From a checkpoint of a small transformer trained on Wikipedia: vocabulary 8192.
Each number is 200 + 20 x the weight over its row's rms, rounded and kept within 0 to 999. Layers, rows and columns count from 0. The size before them is the row's rms in percent of the matrix's.

# layer 13 attention value, 256x256, rms 0.068, rows 236-248, columns 0-127
121,206,163,184,205,200,190,230,180,195,241,191,220,207,211,222,198,186,264,200,181,196,161,238,220,187,188,215,200,203,188,190,209,197,177,187,218,210,201,213,235,163,182,228,252,182,157,193,218,207,200,215,220,206,216,205,193,176,164,195,211,213,165,174,179,199,215,215,212,197,194,187,188,185,193,207,173,207,181,215,210,202,245,199,186,223,172,187,227,206,237,190,202,194,217,194,211,194,229,212,228,204,220,193,189,201,177,212,194,191,195,166,208,208,202,175,227,221,220,187,194,216,199,197,158,201,208,172,179
118,203,207,216,197,206,180,175,224,206,185,188,194,182,220,206,165,208,218,197,163,173,217,168,215,182,202,198,162,217,175,207,166,206,191,181,179,201,198,222,181,217,168,210,253,219,211,187,219,164,212,222,202,193,223,191,199,242,218,214,190,230,238,226,190,217,190,183,175,188,185,193,181,190,225,158,212,177,221,188,183,208,202,205,242,211,206,222,144,193,164,223,191,191,190,206,203,223,205,194,221,185,193,203,214,193,217,200,194,157,206,200,182,210,183,157,211,210,185,208,174,181,202,221,224,189,177,174,207
087,193,192,148,174,202,248,231,231,210,262,176,215,176,234,190,210,251,195,218,214,210,191,181,197,204,176,196,214,210,197,209,226,203,214,209,218,218,197,167,170,196,192,189,183,199,199,204,161,218,206,214,156,209,206,193,205,168,209,235,191,198,207,208,200,178,176,199,209,189,186,205,232,193,198,172,201,228,189,203,231,217,218,210,206,195,189,192,209,229,199,172,232,181,177,172,193,190,190,250,186,201,195,203,216,207,196,185,166,197,143,212,189,192,227,179,227,176,225,199,208,186,184,215,218,181,215,215,202
108,212,171,192,204,211,220,210,192,187,189,190,211,182,201,229,189,192,213,201,245,218,171,215,220,193,193,183,188,185,192,197,187,207,208,177,210,221,215,151,236,229,203,204,182,208,226,202,198,220,211,184,204,215,210,210,196,204,165,228,194,232,202,216,187,195,217,210,192,172,200,192,195,173,222,207,207,193,181,178,198,239,235,220,217,180,203,183,211,228,165,203,220,180,212,204,210,194,176,227,179,221,203,207,215,191,165,183,180,194,194,221,193,161,205,165,173,222,218,205,197,226,223,218,217,198,200,200,181
105,206,212,211,192,167,188,208,158,200,208,185,197,213,197,216,178,179,204,224,196,207,214,222,224,186,224,222,206,190,227,187,187,181,197,187,194,199,192,154,189,193,218,206,229,190,192,163,210,219,224,161,252,172,180,204,205,163,201,192,169,180,193,203,227,189,210,175,224,212,157,173,193,201,173,222,157,218,208,199,189,213,203,184,161,196,193,212,208,163,183,193,209,175,183,217,199,210,205,231,186,213,186,175,222,195,177,190,220,199,201,173,204,203,152,233,178,190,169,217,173,195,206,201,200,223,235,219,212
108,156,201,189,199,221,198,220,208,186,181,180,201,194,204,211,195,236,232,225,199,212,201,216,197,199,197,185,195,189,158,198,197,196,186,220,204,218,186,234,154,183,203,184,168,169,169,210,217,214,185,215,187,221,192,194,204,175,255,190,186,224,163,173,213,179,209,206,208,199,225,193,219,182,185,184,183,211,187,196,232,226,206,188,176,172,170,201,181,179,175,168,263,179,219,211,199,208,228,182,197,217,205,196,175,208,207,216,224,194,186,201,187,183,195,196,243,203,238,208,208,200,190,193,186,188,239,222,192
105,199,189,182,173,173,226,211,163,196,242,209,199,187,206,217,215,189,206,205,229,196,215,164,191,199,212,208,207,184,180,172,198,235,159,193,210,203,208,167,224,164,203,198,199,205,210,234,164,184,180,213,217,238,206,215,219,224,201,227,211,233,233,210,217,189,191,248,184,192,181,196,178,194,211,168,197,179,195,217,209,229,204,205,184,214,201,170,184,210,177,194,213,211,222,183,226,212,185,182,223,201,198,168,209,218,198,185,234,188,209,176,207,217,165,147,185,206,197,214,191,184,204,191,201,187,142,196,218
115,222,195,236,192,211,220,166,216,183,196,175,198,206,171,185,204,192,132,213,202,174,205,212,225,193,217,191,204,183,220,215,185,213,220,205,200,186,220,203,204,231,178,196,168,193,263,188,196,181,177,189,189,210,215,200,207,207,162,197,202,168,230,186,171,167,204,167,200,209,203,205,177,242,222,234,224,244,194,168,193,166,173,193,199,209,222,180,239,244,182,187,217,226,195,195,204,218,200,183,179,177,198,196,199,185,198,202,181,193,215,202,190,214,196,208,150,176,218,197,201,192,231,216,233,218,179,191,187
097,220,243,234,197,177,164,183,212,218,184,180,203,221,207,159,206,129,200,180,211,212,196,209,196,202,186,192,203,192,199,205,179,171,211,194,204,220,211,223,196,225,194,201,167,208,217,200,204,217,196,208,201,223,192,210,214,221,179,197,213,219,227,196,209,184,206,228,179,216,204,172,228,185,235,208,243,207,198,173,229,153,216,190,206,187,220,208,200,224,203,206,197,225,206,215,194,187,200,223,218,198,208,179,212,156,216,216,207,175,224,214,197,217,163,192,188,215,193,183,202,218,217,198,209,205,171,198,195
098,205,181,156,201,184,193,190,181,221,226,192,187,195,209,196,161,176,209,213,189,182,189,192,188,193,192,191,180,226,219,179,186,209,211,195,199,213,189,176,265,197,202,201,209,188,192,198,201,204,240,184,231,154,204,220,192,176,189,200,177,199,198,190,216,205,209,220,191,169,209,188,229,164,162,164,206,212,221,202,198,210,244,216,202,190,239,182,227,202,197,197,185,198,218,199,195,195,209,257,236,201,189,214,222,193,170,172,228,205,190,179,189,221,180,173,209,208,206,190,212,218,219,192,200,205,186,190,224
100,210,178,181,182,208,195,196,182,202,205,182,212,174,204,210,190,218,201,212,215,220,219,160,195,214,210,196,211,213,170,199,221,203,210,200,205,206,195,194,159,190,202,169,186,190,173,201,231,231,166,211,207,201,185,191,189,140,211,220,149,180,202,227,169,186,220,209,221,186,184,203,254,185,199,162,181,215,170,186,249,213,181,192,229,194,180,184,217,197,232,176,228,190,172,198,186,185,201,221,201,244,162,191,213,216,189,191,178,231,180,232,200,158,180,167,206,198,202,227,199,216,200,209,224,154,204,214,221
116,217,216,178,187,174,183,206,175,191,216,199,207,210,237,185,239,198,238,223,204,216,215,185,179,199,193,216,191,211,176,209,209,203,182,189,185,206,157,164,199,199,193,203,210,216,201,207,219,212,186,240,209,195,158,197,201,199,224,211,204,251,195,193,181,183,199,246,207,164,153,192,237,171,212,153,185,177,212,199,237,212,193,223,207,163,178,188,206,167,175,171,247,189,180,183,173,217,219,192,213,219,179,237,197,224,196,206,182,197,207,212,222,198,157,180,225,201,211,194,205,216,182,209,198,168,226,154,200
113,233,185,151,194,185,189,187,170,194,206,219,226,225,229,215,235,179,205,191,227,212,221,174,178,225,227,206,197,198,193,184,213,220,190,165,227,207,175,181,209,182,193,189,211,207,194,218,182,194,161,206,207,196,187,194,198,176,198,224,212,217,203,187,161,171,224,237,198,207,151,188,225,193,238,142,175,178,182,215,245,208,174,206,201,222,215,202,216,180,219,169,236,210,172,181,210,193,199,190,204,208,183,223,219,208,195,191,187,207,225,201,236,188,147,143,183,187,236,186,201,191,198,204,185,168,219,157,206
# layer 13 attention output (transposed), 256x256, rms 0.0682, rows 236-248, columns 0-127
095,218,186,206,198,192,231,214,194,173,198,207,190,221,216,209,230,209,204,242,204,207,177,198,172,252,215,219,198,197,179,196,190,241,205,208,193,222,201,191,222,149,218,171,217,213,191,151,193,186,163,204,246,203,161,220,170,203,197,179,230,204,203,202,204,191,192,192,185,210,209,206,224,201,173,174,229,176,190,197,209,201,225,206,184,182,193,184,217,221,182,218,200,163,168,180,213,213,158,202,212,172,214,227,149,192,202,197,226,214,209,204,232,212,183,221,189,211,206,194,216,183,193,200,204,236,218,204,190
098,223,200,185,179,206,195,208,192,214,192,199,208,201,207,172,215,205,210,179,199,177,198,177,211,200,209,200,189,195,218,168,200,203,232,211,209,203,211,182,219,216,205,204,212,187,194,193,206,237,226,160,233,187,185,208,161,190,196,192,212,197,213,216,184,212,195,218,196,224,229,140,188,171,227,225,165,180,195,209,214,190,221,170,165,221,181,168,212,180,191,172,219,173,239,187,210,217,215,212,205,204,188,181,201,192,178,238,224,221,179,137,215,234,166,199,238,176,200,235,177,191,191,252,175,178,209,203,218
099,152,194,219,219,171,228,216,187,231,221,193,159,196,181,177,181,188,183,226,166,189,177,217,201,205,211,177,197,215,202,228,220,179,191,183,189,179,195,237,190,195,200,186,182,155,165,216,203,187,236,181,189,185,210,179,236,156,163,174,202,206,211,210,197,187,209,217,192,202,195,211,172,200,194,218,204,205,188,186,207,192,214,208,210,223,206,199,206,203,167,197,219,182,239,226,199,216,206,194,195,175,181,207,221,206,201,187,190,201,198,223,172,223,170,225,197,221,190,242,181,209,192,169,212,191,195,193,170
102,231,201,171,227,186,159,199,199,196,171,183,194,212,163,186,218,194,166,200,194,210,200,223,214,197,203,156,228,198,199,202,194,210,179,196,216,181,240,233,170,191,193,211,198,224,206,185,224,189,191,227,198,200,177,206,231,221,183,186,206,206,200,200,172,185,187,218,222,208,174,220,215,193,203,196,193,187,191,189,229,216,165,238,205,227,192,199,182,209,166,175,238,172,201,206,197,191,182,199,172,179,226,194,184,208,231,234,213,205,214,230,198,243,202,219,177,187,214,211,221,237,218,171,197,177,184,213,199
106,187,193,195,202,220,182,200,214,198,194,179,197,188,172,198,215,170,191,224,186,235,221,197,221,213,242,214,191,202,166,212,186,200,186,200,207,206,247,197,198,207,176,220,180,230,236,192,221,200,183,223,193,206,184,217,208,205,235,182,215,185,173,230,157,161,225,182,217,203,199,231,194,183,190,187,169,220,176,147,201,197,218,195,186,177,208,197,162,203,210,229,209,188,212,165,181,175,195,191,190,213,193,173,187,210,204,220,192,220,230,174,221,213,191,167,197,215,224,186,228,217,210,178,226,223,179,170,205
101,211,208,233,211,179,205,192,207,192,200,177,222,219,213,208,217,152,225,208,167,172,189,189,186,219,195,188,197,193,176,173,167,173,202,193,194,231,221,235,189,174,174,214,182,194,215,184,176,217,229,215,187,217,180,211,209,211,217,173,199,185,181,184,183,214,192,184,192,203,176,197,224,246,189,188,199,210,182,172,247,195,223,210,228,209,230,177,207,189,192,188,230,216,234,208,178,216,223,230,187,210,212,217,186,183,220,180,190,176,178,226,216,189,191,199,215,193,224,218,202,211,202,199,165,186,209,203,190
097,214,180,203,206,194,195,239,222,207,209,178,230,194,242,167,191,205,219,217,221,197,211,203,197,183,210,216,177,214,177,163,199,210,213,180,215,165,200,212,193,184,185,196,224,215,214,213,186,210,205,207,210,193,207,196,189,231,204,205,193,226,201,187,149,179,177,223,201,201,165,208,177,219,169,236,214,173,221,199,216,222,207,191,209,193,211,173,173,178,189,178,197,167,223,173,180,219,236,169,191,197,214,183,204,177,181,166,175,225,214,215,162,209,186,227,239,183,214,217,183,202,180,200,201,184,172,224,207
106,197,184,207,202,241,247,203,184,187,185,198,213,200,183,199,172,191,203,218,198,188,187,219,184,186,188,184,190,170,216,201,198,151,207,183,206,181,206,200,216,225,187,209,176,166,208,184,192,192,237,218,210,214,204,244,223,212,183,185,198,226,192,186,187,214,198,196,189,200,196,232,199,193,212,217,191,204,202,196,213,209,215,203,192,184,189,240,239,190,183,202,212,210,201,240,222,209,199,216,157,184,173,204,219,192,201,198,198,202,196,181,167,222,200,229,203,192,212,239,188,203,199,188,211,226,215,189,174
100,242,216,209,183,181,201,174,200,202,225,210,212,203,201,193,212,218,193,221,207,182,183,217,173,178,176,185,218,200,169,171,207,162,193,186,194,186,191,198,167,222,201,167,199,193,203,208,206,195,226,204,190,218,248,215,204,211,217,188,195,185,203,161,198,234,232,228,181,190,185,171,209,191,208,177,193,189,214,188,230,206,231,183,205,210,174,202,206,185,188,169,196,183,189,228,188,202,195,194,168,237,206,210,186,195,233,193,233,194,199,211,197,223,183,195,174,175,236,201,202,198,211,209,216,187,185,173,192
095,197,202,177,212,209,172,189,169,213,224,198,198,202,227,184,190,189,178,206,214,190,172,210,202,218,198,165,177,194,188,193,228,181,185,190,201,200,188,187,204,194,192,199,234,199,233,212,213,191,207,213,208,213,193,188,243,218,206,195,179,236,200,219,224,193,237,153,188,202,221,170,196,214,198,181,216,207,187,159,203,225,200,219,205,202,218,174,157,207,194,182,187,161,229,237,164,205,201,190,199,217,203,234,184,184,232,170,213,218,206,188,175,213,226,235,180,187,195,165,195,203,188,197,218,197,206,221,199
086,179,193,209,204,195,163,231,210,178,202,175,192,233,175,192,192,189,203,187,225,188,218,221,217,186,207,200,192,221,218,198,210,212,152,230,203,170,211,203,192,165,192,187,216,207,191,220,214,170,183,212,200,180,199,182,224,206,209,194,220,214,187,215,197,222,225,185,234,185,186,227,174,211,191,173,204,210,209,189,189,192,177,210,179,195,214,209,215,182,231,204,207,198,261,235,214,201,170,190,194,214,192,205,239,179,196,184,221,194,224,258,190,189,196,225,187,187,193,190,188,211,239,175,159,156,202,182,173
094,198,190,243,189,209,208,198,230,191,221,227,206,197,204,195,169,205,214,194,206,190,178,228,227,200,203,165,197,250,185,235,186,173,219,193,205,192,219,213,170,168,196,226,168,203,212,164,206,238,198,175,220,219,202,187,242,193,202,186,192,192,171,208,204,215,223,182,172,194,182,211,234,203,185,201,181,216,242,185,221,192,203,211,179,195,186,209,214,218,195,186,188,195,250,230,236,167,212,175,204,190,190,189,176,205,195,206,207,169,198,186,180,179,181,219,205,207,182,247,181,206,215,211,247,190,189,188,182
103,208,198,210,181,195,194,200,255,167,215,219,225,202,187,209,204,238,235,225,234,148,182,214,206,190,204,208,196,214,178,180,224,193,204,223,182,184,194,204,190,182,215,159,227,200,210,197,207,207,221,179,191,196,180,185,240,183,199,220,189,198,202,237,176,224,204,220,171,212,210,180,188,165,184,184,209,215,199,205,189,198,163,185,204,202,173,177,228,208,204,200,203,204,212,223,245,193,175,156,206,219,191,204,206,197,198,161,181,176,208,167,222,191,167,218,172,208,157,190,186,190,182,188,222,188,189,232,232